Part of a small language model's weights.
Size: 11 layers, width 128, MLP 512 GELU, vocabulary 3095, 2.59M parameters.
Architecture: LayerNorm before each block, learned positions, no biases in attention or MLP.
Training: a variant of SOAP for these matrices, 83M tokens, 2528 steps.
Each number is 128 + 32 x the weight over its row's rms, rounded and kept within 0 to 255. Layers, rows and columns count from 0. The size above them is the row's rms in percent of the matrix's.

# layer 2 attention output (transposed), 128x128, rms 0.22, rows 76-96, columns 0-63
size [106 111  89  98  98 112 106  90  96 103 119 100 106  97  82 100 102  96 105  97 110]
[[106 102 134 145  54  87  86  84 123 159  99  84  85  85 123  91  71 161 183 176 127 132 140 169 153 127 129 125 138 116 222 130 128 144 124  95 148 172 129 178 143 157  31  94 111 150  86 134 132 180 127  79  99 220 105 113 138  87 141  91  78 138 154 109]
 [104 130  76 133 126  91 152 182  84  91 137 133 136 154  78 145 102 139 172 102 138 124  68  92 159  94  81 117  96 106 140  96 151  93 124 123 157 115 142 137  69  94 147  67 128 134 170 117 132  87 158 156 115 139 105 111  90 109 186 128  98 127 142 115]
 [149  92 131 101 101 100 157 142 149 134 127 110  94 172 173 141 129  53  80 115 170 157  75 157 169 101 149 142 108 142 110 128  92 119 134 114  96  94  88  94 104 177 152 137 140 157 132 180 115 111 169 124 135 115 179 113 153 166  96 141 145 113 152  97]
 [ 47 170 150 105 184 137 107  96 164 133  57 126 140 155  93 142 112 111 120 105 113  45 127 141  87 123 130 126 191 118  13 102  89 179  76  95 157 176  86 111 100 117 123 135 159  86 147 132  72 105  74 168 117 131  74 104 136 133 103 124 138 114 145  90]
 [137 182  91 120 112  83 162 157 124 137 163  88 125 124 144  84 113 155 181 134 165 147  95  81 172 147 159 112 111 122 171 106 180 113 154 141 184 170 108 169 101 125 113  84  84 147 145 128 125 113 183 117 144  63 156 119 169 165 118 100 182 193 168 134]
 [144 159 114  98 124 186 120 107 146  79 126 147 132 126 117  90 165 152 110 115 116 194  71 136 170 120 112  68  97 131 115 163 169 109 132 174  90  91 148 153 150 127  99 155 167 134 137 142 140 208  90 131 178  87 135 187 148 133 152 154 114 179 123 111]
 [118 127  97 193  40 101 136 139 125  70 213 116 148  62 133 134 100 144 174 153 142  85 148 124 111 170 149  64 130 149 143 120 112  98 147 140 189 199 100 160 102 101 112 125 113 145 117 138 159 129  85 128  95 196 139  70 116 108 121 109 118 134 129  96]
 [100 170 173 137 136 121 157  92 133 115 134 154 104 112 147 178 121 134 119 100 118  87 171 190 134 142 111 120  80 117  15 161 149 137  99 150 165 159  83  67 110 137 190 154 134 125 166  75 131  94 144 143 129 137 113  82 128 147 169 133 127  85 139 183]
 [108 136 138 117  97 126 107 100 121 197 128 159 125 139 166  80 133  79 148 138 171 135 122  93 130  69  95 159 132  84 132 106 140  69 163  86 118 184 113 101 108 113 155  99  99  85  95 153 114 157 138 174 125 129 124 126  89 124  58 185 188  93 123  94]
 [134 189 164 133 148 149 128  91 142 154 178  72 144 124 156 123 109 145  46  94 160 172 183 125 135 160 155 107 180 131 143 166 142 110  82 111 110  90 147  75 170 133 117 166 167 134 143  96 186  95 155 247 158 139 167 158 117 127 106 142 170 182 151 127]
 [154 119 125 171 148 160 130  95 120 164 134 126 116 115 154 113 116 136  80 178 122 155 151  95  43 156 138 113 114 140 103 103 124  93 112 130  83 141 145  62 144 122 171 160 110 127 142 157 155 112 146 157 134 140 170 138 131 107 132 155 132  75 109 121]
 [146 158 109 132 161 110  82 113  92 136 117 181 118  99 147 124 157 111  76 180 117 177 146 109 122  95 116 149 119 141 216 171 104 160 107  94  86 102 182 150 163  77  71 142 130  96 131 116  96  97  44 149 128  60 167 132  92 133 123 119 187 183 118  75]
 [159  72 180 135  29 139 110 124 146 133 126 123  81  87  94 113 148 114 116  97 122 149 127 186 159 152 160  94 160 149 197 159 113 172 126 144 113 100 116 100 106 124 145 116 106 130 110 122  85  89 114 121 146 185 142 115 126 132  78 115 101 175 164 101]
 [171 132 111 145 102 169 145 108 104 139 133 144 152 115  76 153 155 137 128 116 133 115 137  94 117 146  66 110 100 148 127  71 121 118 151 115  97 127 137 191 145  63 117 165 114 155 101 169 129 127 168 117  77 128 151 158 161 158  72 165 100 136 153 107]
 [132 160 128 161 152 135 104 115 148 175 173 117 214 129 157 182 162  91 111 121  95 134 110 153 108 128 101 136  86 121 112 169 105  89 148  86  73 104 133 177 148 103 124  87 144 151 147 151 183  97 191 132 141 196 183 146 152 116 140 150 100 163 170 146]
 [150 185 163 116 147 156 144 155 160  98 152 106 161 127 146 127 117 180 119 135 141 132 164 102 158 111 125 109 107 162 172 150 157  90 148 123 113 159 196 180  94 179 109 209 135 110 175 135 162 128 142 146 124 123 165 121  95 132  73 106 176 172  80 125]
 [148 164 203 107 113 127 148 128 141 121 172 119 135 148 140  99 144 131 103  85 134 106  83 116 157 134  68 129  59  88 162 189  99  56 153 114 105 121 155 200 162 157 170 149 120 145 155 186 161 127 142 100 173 140 159 171 141 108 116  72 104 171 125 110]
 [106  82 156 135 172 102  82 178 144 142 124  76 162 165 130 184 112 120 170 136 126 118  75 119  58  99 140  79 110 141  43 151  97 167 136 132 149 113 102 111 128 184 208 136 118 137 116 129 157 140 149 107 113 151 123 177 110 173 124 106  82 147  92 124]
 [149 191 174 118  60 134 119 101 204 105  63  91 170 110 180 104 174 168 113 120 110 198 154 165  86 146 138 115  98 104 134 123 105 160 179 152 143 115 128 131 118 108 150 102 107 120 179 105 116 134 128 118 156 107 139 138 115 192  87 120 151 117 106 137]
 [135  91 132 154 106 132 179  85  96 117  91 107 122 160 132 173 131  97 170  82 146  94  53 148 123 138 113 197 128 134 137 134 128 145 128 162 143 168  81  87 133 122 139 174 111 127 165 135 104 119 120 153 122 120 108  75 146  94 164 126  91  71 109 168]
 [164  89 121 184 111 125  99 158 121 151 105 186 108  90 113 166 152 126 155  96 155 100  78 171 122  90 129  71 139 160 121  67 150 129  85  94 129 177  80 127  74 122 138 162 138 153 161 113 120 133 148 113 144 171  74 108 129 109 141 199 110 129 151 121]]
# layer 2 attention value, 128x128, rms 0.248, rows 77-96, columns 0-63
size [111  93 115 101 113 102  89 100  97 140 102 103 102  88 102 101 101 113 101 104]
[[135  89 152 103 174 135 147 173 189 110 114 158  67 129 153 108 105  79 129 132 111 172 130 140 158 117  98 135 184  79 127 195 122 163 102 117 171 135 136 122 152 106 132 142 147 101 129 118  87 161  86 100 160  53 192 192 133 146  99 148 121 135 118 119]
 [ 90 115 157 166 165 147 167  91  76 141 158 138 174  75  97  90 145 170 129 146 129 129 159 124  86 167 136 143 126 135 140 126 166 136 153  96  89 214 137 163 109 128 130 120 134 158 124 103 129  68 155  73 156 178 102 175  77 152 113 168 112  99 120 148]
 [122 145 109 100 176 130 141 183 129 117 124 158 147 118 133  72 135 147  67 129 187 148  94 109 200 140 121 104  31 147 130 113 131 111 184 162 107 132 183 115 148 162 160 156 128 144 153 141 113 129 147 103 138 128 189  79 143 145 160 141 163 138 108  93]
 [111 142 209 105 137 137 142 121 163  97 116 161 121 202 106 153 144 117 109 139  95 144 141 157 151 125  67 181 173  90 120 202 118 157 151  72 112  94 163 116 132 155  97 108 128 138 148 117  88 208 133 158 118 157 180 137  90 116 107 119  80 121 122 104]
 [129 139 108 121 129  74 196 147 157 109 117 138 115 128 154 163 104 131 118 159 144 106 162  99 122 121 137 190 211  85 199 133 133 163  90 141 193 135 157 140 105 137 104  96 140 128 141 122 147 105 107 170 143 105 128 148 104 151 118  94  81 100 180 139]
 [ 88 100 120 109 124 125 140 137 160 198  71 164 112 200 171 158 109 129  86 147 109 134 136 162 190 133  91 104 135  79 136 100 107 169 147  82 105  19 139 126 132 101 115 175 146 101  26 126 118 165 172 121 179  82 114 111 158 121  79 131 155 128 127 131]
 [140  97 104 130 117 146 101 160 117 111 106 127 156 104  88  90 133 173 143 169 174 114  82 132 117  78 121  66  85 178 168 112 140 121 151 140 114 171 127 166 158 130  86 154 163  87  91 191 108 144 116  97 143 131 146 100 135 137 140 120 112 123 102  99]
 [184 164 132 171 114  86 105 149 153 139 101  88  83 119 157 149 101 134 155 179  72 118 165 134  99 134 129 139 128 112 131  93 170 174 122 169 129  97 128 160 166 168 165 172 150 138 155  98 180 107 148  95 111 153 121  81 141 118 123  94  79 138 101 147]
 [123 100 127  91 112 112 148 151 113 160  76 150 136 101 141  68 120  80 151 216  97  96 124 122 122 136 124 169 105 152  62 101 107 142 106 136 159 199 171 113 112 160 145 104 118 137 125 168 112 156 106  96 141 165  92 139 175 112 136  86 149 103  83 109]
 [160 118 117 141  67 106 134 160  48 146 161 117 130 101 133 139 134 146 132 143 125 103 129 171 182 168 125 141 115 165 134 108 116 169 163 137 129  75  76 162 145 141 114 118 130 143 109 102 120 140 128 117 127 140  60 127 226  80 137  76 173 146 154 166]
 [ 84 130 107 159 102  99 106 101 129 149 136  88 167 109 113 142 116 150 146  91 114 134 133 112 127 175 104 146 110 105  67 101 106  94 126 126 128 187 170 111 141 141 172  61  90 165 162 155 103 147 148 149  86 114 147 127 150 109 124 120 132  29 168 139]
 [ 48 117 111 108 189  80 120  76  81 144 177 100 146 117 168 163 111 149 100 152 174 116  97  99  53 115 164 157  94 132 100 102 131  93  98 110 130 140  81 109 154 101 130 125 114 142 116 109 193 127 157 139 142 142 109 138 116  88  74 160 143 114  62 145]
 [ 92 122 123 136 120 161 128 125 138 122 121  91  64 121 192 115  90 124 109 111 113 164 128 172 140 110 179 130 151  89 103 198 120 140 101 104 126  87  47 124  88 126  73  61 113 143  89  91 114 152 140 143 176 106 100 104  82  83 145  76 150 131 140 128]
 [137  45 159 145  89 142  98 119  84 144 118 118 135 111 148 127 111 137 138 137 158  91 186 111 131  87 133 134 145 150 164  76 146 221 158 159 121 129 111  93  82 117 123 149  72 132 103 109 113 155 130 117 126 103 111 139 185  52 120 163 110 174 134 187]
 [150  88 138 136  48  99 163  94 114 153  86  99 112 156 129 186 162  73 115 103  73 132 143 157 119 142 121 163 110 100 143 168 120 180 130 119 140 111 145  76  86 100 123 112 108 119 112 101  65 112 138 149 149 126 111 169 169 148 147 138 102  77 172 143]
 [ 99  82 110 138 101 123 149  91 151 164 122 151 133 120 114 168 127 153 159 162 115 154 170 156  91 151 153 123 172 140 113  77 154 206 126 127 140 124 147 146  63 111 130 151 163 119 119  94 124 120 120 167 141 139 134 143  90 139  90 175 119 162 119 216]
 [150 104 124 112 151 138 188  88 126 122 146 170 127  75 134 136 143 163  93 130 120 124 134 119 133 203 134  62 192 130 129  65 178 113 146 144 112  98 107 107  71  97 102 111 165 190 148 154 118 102  61  62 111  68 127 143 133  89 171 118 113 128  94  92]
 [106  99 114 124 139 113 131 128 141 203 205 111  62  85  88 177  81 100 125 147 139 110  77  87 101 156 138 148 134 162 158 145 106 196  82 132  98 104  84  91 131 145 118 173 113 122 111 162 136 125 153 115 100 155 123 132 120  76 154 137 141 145 137 144]
 [129 153 168 108 204 193 108 155 133 129 141 162 149 118 148 115 132 141 112 110 132 168 135 108  93  77 161  89 125 169 112 145  91  98 183 138 114  89  69 132 164 145 159  93 100 190  99 158 154  94 141  73 165 173 135 153  96 176 102 155 138 180 178  74]
 [ 96 189 104 118 146 166 146  92  88 156 134 105  86 171 169  82  97 138 119 137  90 132 151 151  94 120 110 164 132  36 110 139  96 141 156 150 128 124 173 117 155 165 101  74 108  77 117 157 187 123 101 137 128  82 110 142 120 180 148 126 118 121 114 165]]
# layer 2 attention query, 128x128, rms 0.237, rows 96-127, columns 0-63
size [ 88 111  94  98  94  86 105  86  87  97 124  86  94  91  94  91 121  91  90  86 100 100  94 114  87  89 108 101  95 105  96 120]
[[115  89  97 167  83 135 166 153 129 169 148 111 149  74 130 123 131 109 122 168 189 131 108 103 114 126  49 138 169 110 169 130  87 128 128 136  98 134 174 130 179 139 142 120 117  99 161  95 119  99 211 132 117 127 158 135 130 113 126 129  87  75  73 142]
 [131 117 131 148  98 108 144 130 117 131 191 132  67 165 145 163 125 117 115 119  89 135 118 114 135  91  85 110 149 133 167  89  65 103 140 165 113 115 126 111 153  78 152  98 132 103 173 103  71 159 210 130  45 161 117 146  97 123  72 161 147 190 131 169]
 [140 107 111 129 127  94  75 158  64  91 136 169 109 161  97 120 143 135 133  74 103 133 146  80 156 119 129 171 158 198 104 104  80 152 106 127  73 134 132 149 178 172 150  94 124 131  94 138 170 108  78 113  66 169  94 183 105 133 152 159 174 145 126 132]
 [109  57 124 137 126 136 227  97 103 122 126 128 137 158 102 136 100 140 106 119  88  99 120 102  81  82 171 116 111  63 123 106 141 145 167 139 131 128 139 189 177 151  96  62  88 177 187 132 119 121 140 140  82 123 143 180 131 112 108  90  37 129 166 127]
 [105  66 129 171 152 112 171 153 184 158 222 165 122 136  93 113 113 133 113  99  90 107 154 131 117 124 107 115 129 130  93 111 118  70 107  84  81 133 165 133 151  70  70  74  91 125 129 123  74 133 116 174 116 139 139 107 152 163  87 124 111 160 111 125]
 [172 119  94 121 107  84  80 132 142 145 188 145 154 127 138  92 104 134 122 150 140  98 147  50 123 143 154 139  91 177 135 191 212 136 134 115 101 156  69 119  85  89 140 102 134 105 137 170 148 167  49  59 136 114 129 127 161 149 147 165 158  59 162  78]
 [154 182 142 129 118 113 127 126 153 187 148 116  91  96 186 153 124 164 115 156 154 128 122 211 110 121  87  99 120 112  91  94 156 108 126 119  71 151  74  90 125 142 101  98 111  52 130 113 126 111  98 109  78 118  97 109  97 160 191 140 112 101 106 151]
 [112  92 135  77  97  92 158 169 104 122 148 125 172 147 175 122 139 167  97 130 141 186 102 129 179 113 115 147 144  89 126 174  37 147 120 181 143  85 119 117 128 192 139 130  96 116 171  75 127 146 148 119 151 134 129 147 168 170 133 173 103 134 170 125]
 [144 185 109 143  99 125 134  99 134 153  95 139  92 168 120 163  99 121 118 107 124 168 119 149 121 136 120 170  75 124 159 138 116 123 123 121 114 104 106 146  79 162 142 128  93 126 159 113 121 150 120 133 127  88 136  65 185 103 133 119  86 140  10 147]
 [167 143 114 102 133  75  90  91 130 158 147 148 164  59 137 111 103 123 139 105 141 124 172 162 116 107  99 118  79 129 106 120 164  75 119  30 137 173 105 127  78 121 177 151  83  62  71 141 218 135  54  96 128 145 109  81 111 158 160  80 114 117 158 138]
 [146 143 135 121  92 128  94  91 102 138 132 127 123 101 145 111 138 130 173 143 133 109 117  96 109 192 106 124  95 153 150 156 132 103 105  82  83 125 120 127  69 149 136 138 150 136  81 183 175  87  43 150 147  82  37 111 114 163 177  93 155 142 108 182]
 [135  94 100  91 182 156 107 127  94  88 109 105 168 116 189 155 115 174 117 111  96 129 105 142 182 116 148  97  89 161 117  66 215 142  77 149 194 104  96  84  76 120  94 159  89 179 191 171 143 117 134 142 169  68 127  82 153 143 144 125 114  89 184 117]
 [127 139 175 135 137  47  91 115  83  87 107 118 110 164 128  89 167 142 115 128 138 159 141  96 106  80 195 112 212 137  91 102 150 158 110 126 157  99  80 122 117 132 142 100  87 159 128 151 113 182  82 127 160 137 127 118 149 135 123  94 145  84 131  62]
 [109 136  90 129 165  75 113 153 130 110 113 146 136 190 127 139  93 167 127 142 101  61 135 135  62 132 182 151 135  87  92  71  95  91 143 158 129 157 129  81 188 174 144 109 167  75 154 144 201 156 151 187 118 162 140 131  77 151 101 105 180 148  91 124]
 [140 165 136 144 149  89  89 113 111 122  89 183 135 141 124 133  97 158 150 109 132  99 148 133 195 166 113 145 146 106 159 137 149 108 130  47 243  94 154 100 117  96 154 117 139 141 130 122 132 161  94 103 169 154 142 125  79 133 120 126 109  67 159 168]
 [133 157 108  96 135 136  88 142 160 137 104  95 137 103 126  92 183 142 156 125 141 155 123 151 107 114  93 105  78 173  81 149  75 141 130 137 111 122 179  91 158  91 187 174 160 139 122 126  78 131  91  79 123  95  87 171 199 155 157 112 119  79 125 188]
 [118  82 111 168 107 150 174 102 125 176 120 123 121 101 129 173  87  74 155 159  99 111 134 136 149  98 122 191 162  96 118 114 112  50 153 121 111 143 140 150 133 180  97 123 125 137  91 116 122 156 130 171 107 150 140 130 123 187 114 121 130 150  83 164]
 [113 104 105 157  94 126 122 132 125 153 100  87 157 144 116 101 132 151  91 133 119 150  65 121 158 180 117 175  90  83 132 122  89  70  96 151  82 152 118 122  87  77  76  53 136 119 185 123  93 126 104 117 188 177 150 117 121  86 117 105 134 156  97 158]
 [106 120 114 119 155 178 171 230 155 146 125  97 105 159  88 109 128 200 145 138 137 144  97 171 139 137 144 163 171 165  84 169 106 128 174 113 135 174 118  73  91  77 127 128 130 100 176 106 167 145 195 116 144 116  80 153 145  66 116 127  75 119  90 128]
 [123 102  79 103  99 155 114 129 140  94 110 119 161 143 154 124 171  90 130 151 179 144 130 118  72 117 158 133 141 146 146 157 200 115  93 112  92 127  72  56 141 127 136 136 151 119 133 201 123  75 183 129  67 154 135  74 118 147 105 141 124 124 119 112]
 [145 119  96 163 125  59 119 149 150 153 168 148 152  72  68 130 195 115 145  97 138 108 130  97 122 219 168 142 122 149  70 126 166 104 153 134  97 108 112 160  96 104 146 109 136 169  94 168  84 128 124 120 103 138 169  94 169  96 112 102 135 160  40 158]
 [216 150 133 134 191 121 129 150 143 126 176 118 126 118 105  86  83 116  84 175 173 151 157 175 106 155  86 161 155 138 149  86 163  89 185  88 103 129  81 142  92 157  67 111 183 107 138  71 116 100  77  82 156 204 121 126 113  95  92 166 107 141  82 153]
 [147 179 194 132 150  83 117 141 109 206 160  49 112 127 151  95 151 150 161 126 138 151 177 120 125 148 127  80  26 122 114 131 115 116 150  92 119 144 118 182  81 120 130 184 110  72 157 137 126 133 157 104  78  92 108 110 153 130 148 130  92 122 103 144]
 [120 196 126 179 140 106 137 151 129 194 161 122 175  88  84 102 142 153 162 158 170 107  98 158  94 204 107 116 121 133  55 151 116 112 194 155  99 147 138 127 125 149 159 118 185 108  72 161 192 120  78  41 112 117 112 139 144 140 141 154 183 123  98 125]
 [105 153 150 119 144 164 152 151 102 139 166 126 127 107 166 114 124 185 114 132 182 178 127 148  88 131 122 152 123 127 100 110 128 174  92  94 138  84 173 115 125 120 163 167 131 141 136 198 109 150 142 164 188  86  97  85 140 185 117  70 150  85 148 159]
 [ 96 142  88 100 114 149 106  95 121 151 141 169 121  96 129 119 153  98  98 119 181 163 162  71 118 185  97 140 132 131 113 156 148 135  79 148  88 155 139  80 100 113 148 109 123  83 129 140 125 127  86 153 134  85 135 122  96 158 165 120 249 130 173 157]
 [126 104 140 121 106 169 120  93 130  80  92 122 106 156 175 103  35  93  95  99 121 141 194  84  83 124 142 203 176 161 117 100  96 164  83 145 129 105  96 100 106 112 110 130  94 203 157 134 102  92 118 206 166 135 115 127  93 162  78 184 126 105 188 116]
 [ 99 117 102  93 121 104  77 161 158 111 116 110 119 160 169 130 187  84 142 160 145 125 158 149 178 135  78 105 108  84 119 124 114 137  70 147 145  71 127 138 146 151 118 113 150 110 101  74 144 140  62 120 106 185 190  90 159  90 111  81 203 121 108 159]
 [125 145  97  24 106 137 106  75 147 110  95 120 161 162 160 149 207 168 141  80 189  94 143 103 188 117  90  85 138 139  96 160 153 143 108  84 142 158 130 169 120 113  80 128 108 154  81 185 132 156 132 117 125 148 147 158 189 144 136 182  91 159 192  99]
 [100 214 173 106 103 144  67 118 141 129 121 148 142 124 124 108 136 132 153  90 134  53 127 133 173 167 125 145 102 104 130 150 168  99 127 128 131  95  82 159  61 120 148 117 122 110  59 142 127 128 125 102 164  82 111  88 123  74 120 112 164 128  73 108]
 [105 183 142  66 141 105  86 105 138 128  92 137 151  89 193 172 165 117 142 130 115 135 124 141  81 209 153 126 121 108 130 158 151 140 135 140 143 152 153 144 116 117 219 115 139 123 121 155  49  97 135 125 133 128 145 143 121 143 141 112 185 120 152 118]
 [140 139 162 154 145  99 121 159 138 145  95 132 162 122 108 152 141 120 166 125 141  81 125 157 185 137  52 145 111  85  89 146 126 116 197 146 146  94 123 150 139  82 151  98 142 123 107 146 158  95  23  74 152 146 101  95 144 128 150 132 130 115 123 138]]
# layer 2 attention key, 128x128, rms 0.223, rows 96-127, columns 0-63
size [ 82  93  96  90  96  85  97  75  90 103 113  94  86  90  94  99 110  93 103  82  97  99  95 103  93  81  91  96  93 104  95 114]
[[113  92 137  96 147 153 116 113 119  81 123 125 109 136 117 191 129 115 135 100  81 193 192 105  95 127 161 117 219 121  95  93 123 129  82 181 159 118 127 120 119 103  88 165 157 174 110  97 137 211  87 135 129 114 159 134 102 152  79 102 165 125 199 125]
 [110 111 112  83 133 132  68 120 134  98  59 131 155 142  72 105 129 111 175 102 154 113 118 126 131  78 126 156 163 145 169 124 148 147  76  99 165 167 198 107 148 178 125 123 117  78 203  95  96 104 180 145 137 113 123  94 114 156 144 152  94 113 188 127]
 [104  94 145  95  92 197 167  95 111 160 191  96 155 110 128 130 208 137 101 117 132 137  94 100 121 122 172 115  69  93 148 175 123 127 122 120 127 110 119 117 118 119 178  94 114 181 141 161 177 131 140 129 144  95 205 194 186 187  98 151  94 151 112 134]
 [163 124 136  91 125 145 102 116 113 106 148 163 123 124 175  69 138 198  80 172 116 113 136 125 112 110 122  80 137 101 159 136 137 137 128  88 182 167 142 156 134 109 155 155 106 149 176 108 137 127 172 131 160 125 114 132 182 111 113 121 104 106 125  98]
 [129 123 140 109  90 201 143  91 128 157 145  85 159 127 160 151 102 128  86 134 122  98  92 185 121  99 149 153 132  88 100 156  81 149 111 142 143  95 141 136 190 125 126 123 113 161 170 163 147 106 150  93 163 124 130 194 106 146 123  96  93 117 155  85]
 [105 137 147 107 131 158 166 113 110 131 142 169 153 172 181 130 109  81 122 141 153 158 118 193  98 170  27 133  64 143 100 159 115 114 125 146  78 121 130 171 127 194 166 105 141 159 110 117 131  50  67 107 125 109  97 157 136  79 165 104  62  82  89 169]
 [ 97  93 152 140 175 109 197 167 139 156 134 131 147 197  69 145  77 104 141 161 132 145 141  80  72 129  70 129 135 122 154 103 105 115  83  97 142 143 196 145 156 163  84 128 192 136 145 126  95 153 122 185 127 131 135 154 122 176 160 149  70 155  88 118]
 [105 158 159 102 138 126  94 160 149 132 140 171 117 123  86 119 197 135 127 146 129 113 166 123 138 139  89 111 115 152 161 165 190 202  95 122 124 160 124 154 210  73 142 170  98  88 106 165 123 122 158  99 146 154 146 142 140 137 157 122 127 109 206 123]
 [148  65 100 142 116  78 128 141 133 110 181 168 145 192  95 128 129 102 136 165 135 105 151 117 108 141 133 113 154 106  98 115 152 157 112 128 111 150 155 137 182 197 100  98 155 154  75 189 119  91  77 156 150 161 146 146  88 106 122 159 118 166 126 122]
 [111 196 195 135 178 142 108 136  83 118 128 122 144 142  83 105 118 143 161 147 107 129 122 157 138 177  90 101 142 119 136  77 100 164 136 119 131 155 137 150  69 114 150 129 151 135 156 160 142 119 170 112 168  89 115 181  89 123 146 142  74 105 104  81]
 [147 163 149 190 152 141  83 112 157 168 157  80 128  53 150 101 164  91 186 167 175  80 135 186 199 139  76 111 119  89 141 165 159 110 154  83 129 133 123 148  97 179  59 146 134  99  98 146 124 130  68 144  88 165 101 149 149 117 157 130 118 149 107 180]
 [115 180 197 127 114 185  97 150 138 106  81 146 172 102 142 165 157 140 110  96 209  86 147  91 137 127 151 116  72 136  79  99 134 131  97  67 129 115 120 126 126 103 184 166 128 109 161 135 110 118 115 169 144 149 122 128  95  96 171 128 187  82 106 115]
 [174 171  90  19 138 148 153  78 139 196 106 134 102  94 152 129 114  64 125 109 134 127 101 150 113 159 100 109  84 128  87 186 140 123 101  71 146  89 137  97 106 112 154 144 173 116  49 140 190 110 134  90 120 108 147 151 111 133 165 135 167 112 122 138]
 [114 126 155  89  98 141 100 122 117 131 148 121 173  56 144 164 124 102  57  76 114 209 141 191 163 108 148 106 107 205 105 137  77 163  88 112 158 124 137  89 114 128 133 162  87 154 129 106 178 124 203 176 142 142 132  78 127 130 132 171  74 105 112 141]
 [176 140 133 156  92  95 131 172 103 163 143 108 153 100 137 161 131 124 110 114 139 144 161 118  83 142 140  99  94 157 153 114 210  94 178 163  82 161 152 144  66 104 203 198 127 118  83 111 161  86 108  81 139 135 116 110 154 153  89  68 118 112 112 102]
 [ 95 143 157 146 112 177  98 143 116 146 110 135 145 127 157 188 182 158 116 141 115 102 169  93 155 136 224 139 127  88 138 138 198 111 154  91 148 116 140 104 136  97  99 124 138 122 103 160 120 123 117 148  62 188 109  64 132 168 101 121 175 137 150 125]
 [ 79  58  84 128 122 175 152 154 128 124 138  99  79 142 127 144  91 146  65 122  75 127 179  97 120  69 128 100 183 123 114 103  94 167 115 144 103 151 166  89 150  70  88  88 134 174 124 101  86 139 194 139 119 147 102 194 103  99  68 100 113 148 134 132]
 [165 117 165 123 105  99 140  84 134 114 127 203 131 103 142 170  98 144 122 145 120  99 206 120 150 104 127 164 183 151 151 123 127 106 133 151 166 111  95 153 167 143 124 201 122 190 123 130 164 102 155  92 181 173 182 182 139 198 118 166 112  84 211 105]
 [144 151 153 186 128 179 111 146 145 127  48  95 192  55 158 194 129 100 148 138 115  91 115 116 114 131 165 131 111 149 124 101 178 113 164 105 185 135 156  94 105  84 111 147 112 106 135  69 164 210 122  94 139 143 162  80 145 191 157 121 186 119 213 116]
 [113 109  77 104 125  94 163 102 102 139 173 149 104 131 113  80  98  94 103 112 119 122 121 142  91 123 114 116 179 107 147 133  82 199 162 176 117 115 118  95 113 141 139 135  73 160 177  63 123 111 127 195 138  35 142  69 121 120 174 128 164 142 101 155]
 [118  88 109 127  78  99 135 128  82 144 133 118 166  83 115 133  75 161 102 144 125  83 147 130 158  87  91  98 140 118 135 119 118  81 158 179 139 154 140 119 127 186 121  95 130  97 126  49 146 126 129  76 160 132 125 131 118  79 131 168 139 175 128 115]
 [104  51 101 171 158 140 177 121 123 108 123 152 156 174 116 155  86  90 149 119 100 129  89 117 127 108 128 105 136 121 124 150  94 141 149 244 156 166 159 138 158 163 135 134 138 172 194 125 172 128 144 213 112 162 178 143 173 126 116 175 107 153  82 156]
 [134  78 137  88 149 102 156 103 184 135 142 172 200 161  68 111 188 116 218 120 133 120  53 140 152 145 167 174 146 131 140 122 146  79 182 152 118 115 155 134 111 166 104 100 122 131  51 158  92 127 149 162 149 174  97 103 150 118 136 127 118 146 131 142]
 [133  91 161 168 118 157 164 193 127 150 106  91 136  66 183 110 149  80 124 154 145 113 109 117 181 146 132 156 152 135 141 168 109 123 161 166 111 132 114 160 178  95 122  92 137 129 129  94 130 164 104 149 143 204 164 118 166 134  88 109 155 176 109 191]
 [ 98 163 130 111 102  94  94 184 169 101 118 102 182 157 108 125 166  86 122 116 131 161 199 151 148  72 151 115 102 138 127 132 197 105 108 159 118 106 141  88 134 135 132 153 149  49 110 141 149 142 149  81  87 221 116 117 117 133 137 181 131  89 121 111]
 [117 147 117  88 138 117 123 118 162 184 123  96 159 112 104 183  92 111  56 108  66 124  92 146 135 158  77 216 126 155 149 170  91 160 125 125  81 130 103 151 119 157 129 169 100 123  92 106 169 102  96  65 109  61 142 108  86 118 159 180 121 103  75  82]
 [126 148 116 113 119 118  63 110 115 109 115 138 102  73 142 103 151 173 131 112 137 130  78  83 117 125 102  91 130 137 177 145 121 178 149 132 163 119  71  83  95 148 146 100  73 113 143 212 135 167 136  99 145 147 133 137  66 137 170 164 149 110 181 119]
 [189 146 169 160 165 127 131 155 141 169 110  99 128 107  82 172  87 166  31 119 104 142 188 148 137 122 142 173 187 159  82 181 124  72 154 161  85 165 171 116 152 123 130 161 151  83 143  91  75 119 176 119 104 163 113 172 123 172 121 152  72 105 114  91]
 [142 142 156 103 116  16  64 108  87 114 215 146  83 126 119 140  90 161 121 128  79  97 133 128 116 114 113 139  84 129 170 146  98 165 166  92 138 107 121 159  93 115 133  87 160  92 126 123 168 114  43 124 219  98 111  96 146 155 137  85 165 134 106 137]
 [143 117 112 183 125  59 177 165 137 158 200 106 123 144  98 173 106 122 200 177 143 145 130 131 140 140  79  95 180  80 140 133 106 101 175 125 135 118  94 137 181 112 179 159 147 164 167 129 144  87  82  54 128 139 121 119 186 129 177 125 106 172  65 157]
 [134 175 127 135 117 134  70  88 132 150  74 172  75 111 126 128 125 135  91 133 144 107  95 114 141 205 140 186 131 113  90 146 126 151 123 135 137 152 129  71 119  63 131 154  99  91  41 126  99 157 131  50 134  93 152  80  85 103 127 141 178  81 126 116]
 [129 131 149 150 160 145 176 229 173 183 127 133 138 106  76 177 149 144  99 198 131  84 102 148 136 120 139 188 101 124 110 161  90 112 172 114 141  99 146  92 146 116  83 115 179 113  96 101 155 187 171  69 160 162 179 151 135 125  93 127 108 125  75 152]]